config = dict(
    head_dim=32,
    d_mlp=1024,
    vocab_size=820,
    activation='gelu',
    positions='rope',
    rope_base=10000.0,
    qk_norm=True,
    init_std_o=0.0,
    init_std_down=0.0,
    schedule='wsd',
    decay_shape='linear',
    seq_len=128,
    doc_mask=True,
    dataset='wikipedia_en',
)
Each number is 128 + 24 x the weight over its row's rms, rounded and kept within 0 to 255. Layers, rows and columns count from 0. Numbers have three digits each. The size before them is the row's rms in percent of the matrix's.

# up: layer 8 MLP up, 1024x256, rms 0.235, rows 311-321, columns 128-255
# down: layer 8 MLP down (transposed), 1024x256, rms 0.231, rows 311-320, columns 128-255
up311 097:123142128129105107153149151135125128145109159113124101127149134138151102100128125158135155136132138104170184147149153173114097156166138092135155160082082130137105112134130126123134108118124107131112138097120160107187148149114120138152109088134134155089098134125089097081086106167137134142118082180107139114116150143167093142171128124144128155128130139114093124117071184146138085084162
down311 102:142149125122182097126136126179098169114153079135142171178123131119089158133145131152117138152097126148163089138103130123137135108143142130137126141192132130133161148134112122108169090139083118119141140141143150135107151117127132129134113118103116144107161111103148140139164141131133107102110158153142099107145109143094176115087092109154120118120123095113107137153104121115122139135106
up312 099:132135076132096091143135109152107128102146106118132166117073095110148139114117137119173187137153115142110172099107138125136102136143157102144103157142113104172116126118111102142092150149111112134124147159125118108143153110158152170115124130153121104105160101119119141124093109106111097110126117130121161131125095110155164088123151094161180091122164125099116126127167117128156131147114
down312 100:141157157099147073133131127069106127113095096107168079164132141124120146123192150104109147119110136102134130111114093122148125122139119107164082116153101128140113121134139125119185124120105160142139121106143089158141130124115136140150141132114152160094114177089108078134157187142112105150146154092109100134155154137154127119127161138111110137137099174140158133092119090110094127119116
up313 111:087147119124148131140156099112099121112150132133140127125146128109054101154103102158131122118098124127109124155097097154115109113147145136100139103129136150138072109085126080115151146135124124169136141124104105176133135177114120131115146123104114140109105111148101131138132071119149182152170120114162100076112113096162113191111145116150128160151105139067110135119112139143119117116151
down313 105:142128122157140095090132106122137150183124124110131109187092094111174164126136158092132131124154086091114108118097197115126160128120119136170071125123120106121155151168123142163088125149140153121130129110149157108148158129151079103181153140127100140150124111139163125140141150166130104090120138115122139112083111132120105131118186162121134091152120139136161151083162146097112168123150
up314 099:094127169096114150103095141127115176124130147172144157177135138108122118125122145128129134108138142114141127143165125109108118162093109122137106117116138091145147100116129095074107121154105146143137101200096142113130085143116132165096136134159130160134111123166104087169074113070113145150135139121170130161133148131089124121164106110144118150108152102152123148136100105101116139107110
down314 096:095140141149066161082134091078161133130130144133146163143183145109101102161136139110128160158136091111066139155164155123159116120132119122163121100132130116113121157139148197162180080158132147099088135096118099105170134167068123131118132117124136134162082138122117138125169130158124152123116110120107119098144157149110129147120146114087157096165120125135080118130120117152131133143124
up315 096:129138108115150103104119098146157142164131164142131123114126157164076124125102103067087142182142148134145099147123136148143092131164102102148186149172144119125128120102163183121135094143121131137126132129105106157126129099132164131115147110126098085084147147103173092129111109119098108112148192101118102158151140106128114110111104124117159141143092113104125156113139102113141113130134
down315 100:153168141142122156087102140120111137142146156093129101130103115129110143118164154120118125126139172189143137142148122155137129120123106124160142114157144084121111149157147139153176130110152092110116157136128123163107076119113076148111136127168139147141134131099136107081093101138081106086139105155102106088120140095127138168144164116107113133129113155121130136094165113090102154117102
up316 094:156106113095144113127114159114162116091168098100140141104119153127124143134135105123126153172129114095106124119125135132131135137109167106127143120120137120133127130102129128113125117161125126107161166166135126114112102155110168114111099102142168098144151092163137115124158149129171131123127100089133101149052112081156125097100171113086116114163134157084111102154119156091115156077091
down316 101:162151121143110155144107120128094174135131137155121118122130157176154145137107109137097130140145141100116113068166170132151104133118111139112107104169108129163105126082120114091111151175143142120139099126129148091118144134165100163124139077121121109136136128114085151139110104097140139094124146156129158133134135133116143163127130149102115113121101097143147144149102184131097124127134
up317 098:140106125139131090093172149125105129102104127119132145095137147096096142165137158088138073134100085140133090111121121141116137150123145110104155097089094128135154148123162161101144110070147113202110099163152076134117120113174111145130106086131136113165112130097143147135106102094135133094138104156128118153092112142093122129116126105131109120103134112146155174125104113107074148127106
down317 105:130140096160107142138149140129117118076120120129157107124120156170113156106111140191125131158147130139137119108139153117127136112129098124077102087135112079192146134097142122134098134102085107096122109176160132103090142118141153091115065097143156123169100137130108107146126148120113126151176108139120097148148148154158139152084137114136109146104142115110098140130143157180115115114103
up318 100:101178121130124111140127129124088094101138133150107098167122113117147146114179167164173140177114146156129114100188120144097140083114160126091143131118167145099144131099098118125099146120109092131137119105099147095098083116152124144171130137132116106105108133170102093113152120161161163108123137095117133148128106130123088136063146129096149084120113163127148172142134133133136085162080
down318 099:164111115127133163190094075144132135134068126142124124109163115123092180160121115111105133150082109102114130153145156091119121148104170110131168130072104111138146117148155100099137136093079088182100151079137147077091166124124162108105144134114128161167154137124141166144115143128141151155126120159162135153140131142173137119117094128136148098145136132129143152101155137140164137094147
up319 092:132116155097142111159139134151150105121180103121125128176135123115114140125112128131121131094163158118142150113130102177125110139149158130106105140083166172111124084113115129127155128106099153111133103119136087118112165151068148127166149118139115137136113104086152138133122083137136105131160160142121095130158095148124075143134156172094130115106145135126126159127159113145117090104141
down319 091:123118158098122161139126163116151156140054123141149099100123112103122191177122115134122087087152151092167141128128136082152106102055149089143182117161124122102158154155134131165110112166124141160117112133138124122117160110170106102160109127120131141108129141127158120096140128133123143130135110097179154111107121136101128142148134177099139099164149128119127090126105129151158166133132
up320 084:170151142117127112087125113122119141127093146137140135160079135133134141140169150120118139110101127091141129093130146122125144113091124132104157083091110086141158133169142147155140138141148126090157131073112145176150088148134091120116147082090106107117166105137117141153135128143155147094147065153161094092149114109094115158105166147108126121120145133103134149133146149167134136147130
down320 088:179146158121121145148111147110120119127144120122144124098121140139072159109105102117125173106132145126128141122164144103128121151140141155152085094129133120160146125144123061131125121096138187146159123115151139109114120141123142112127126156135131137136076125102128130124172142147158127147139101154102132139168173124120161155128120103164153163116136121097114120128159099126149117131138
up321 097:118127129131094118116170122083178137143175109144140136157135094098136134152149122092157196116133103135123116125122131146125102106142136113137109123139146182150104129122132090095132145149125131101170117125141134114154102184141121136107114144134123132126149179094141166130110154104069105134147112181164108129188131116106135152180103083123118130116105129125179085143082129151125118146125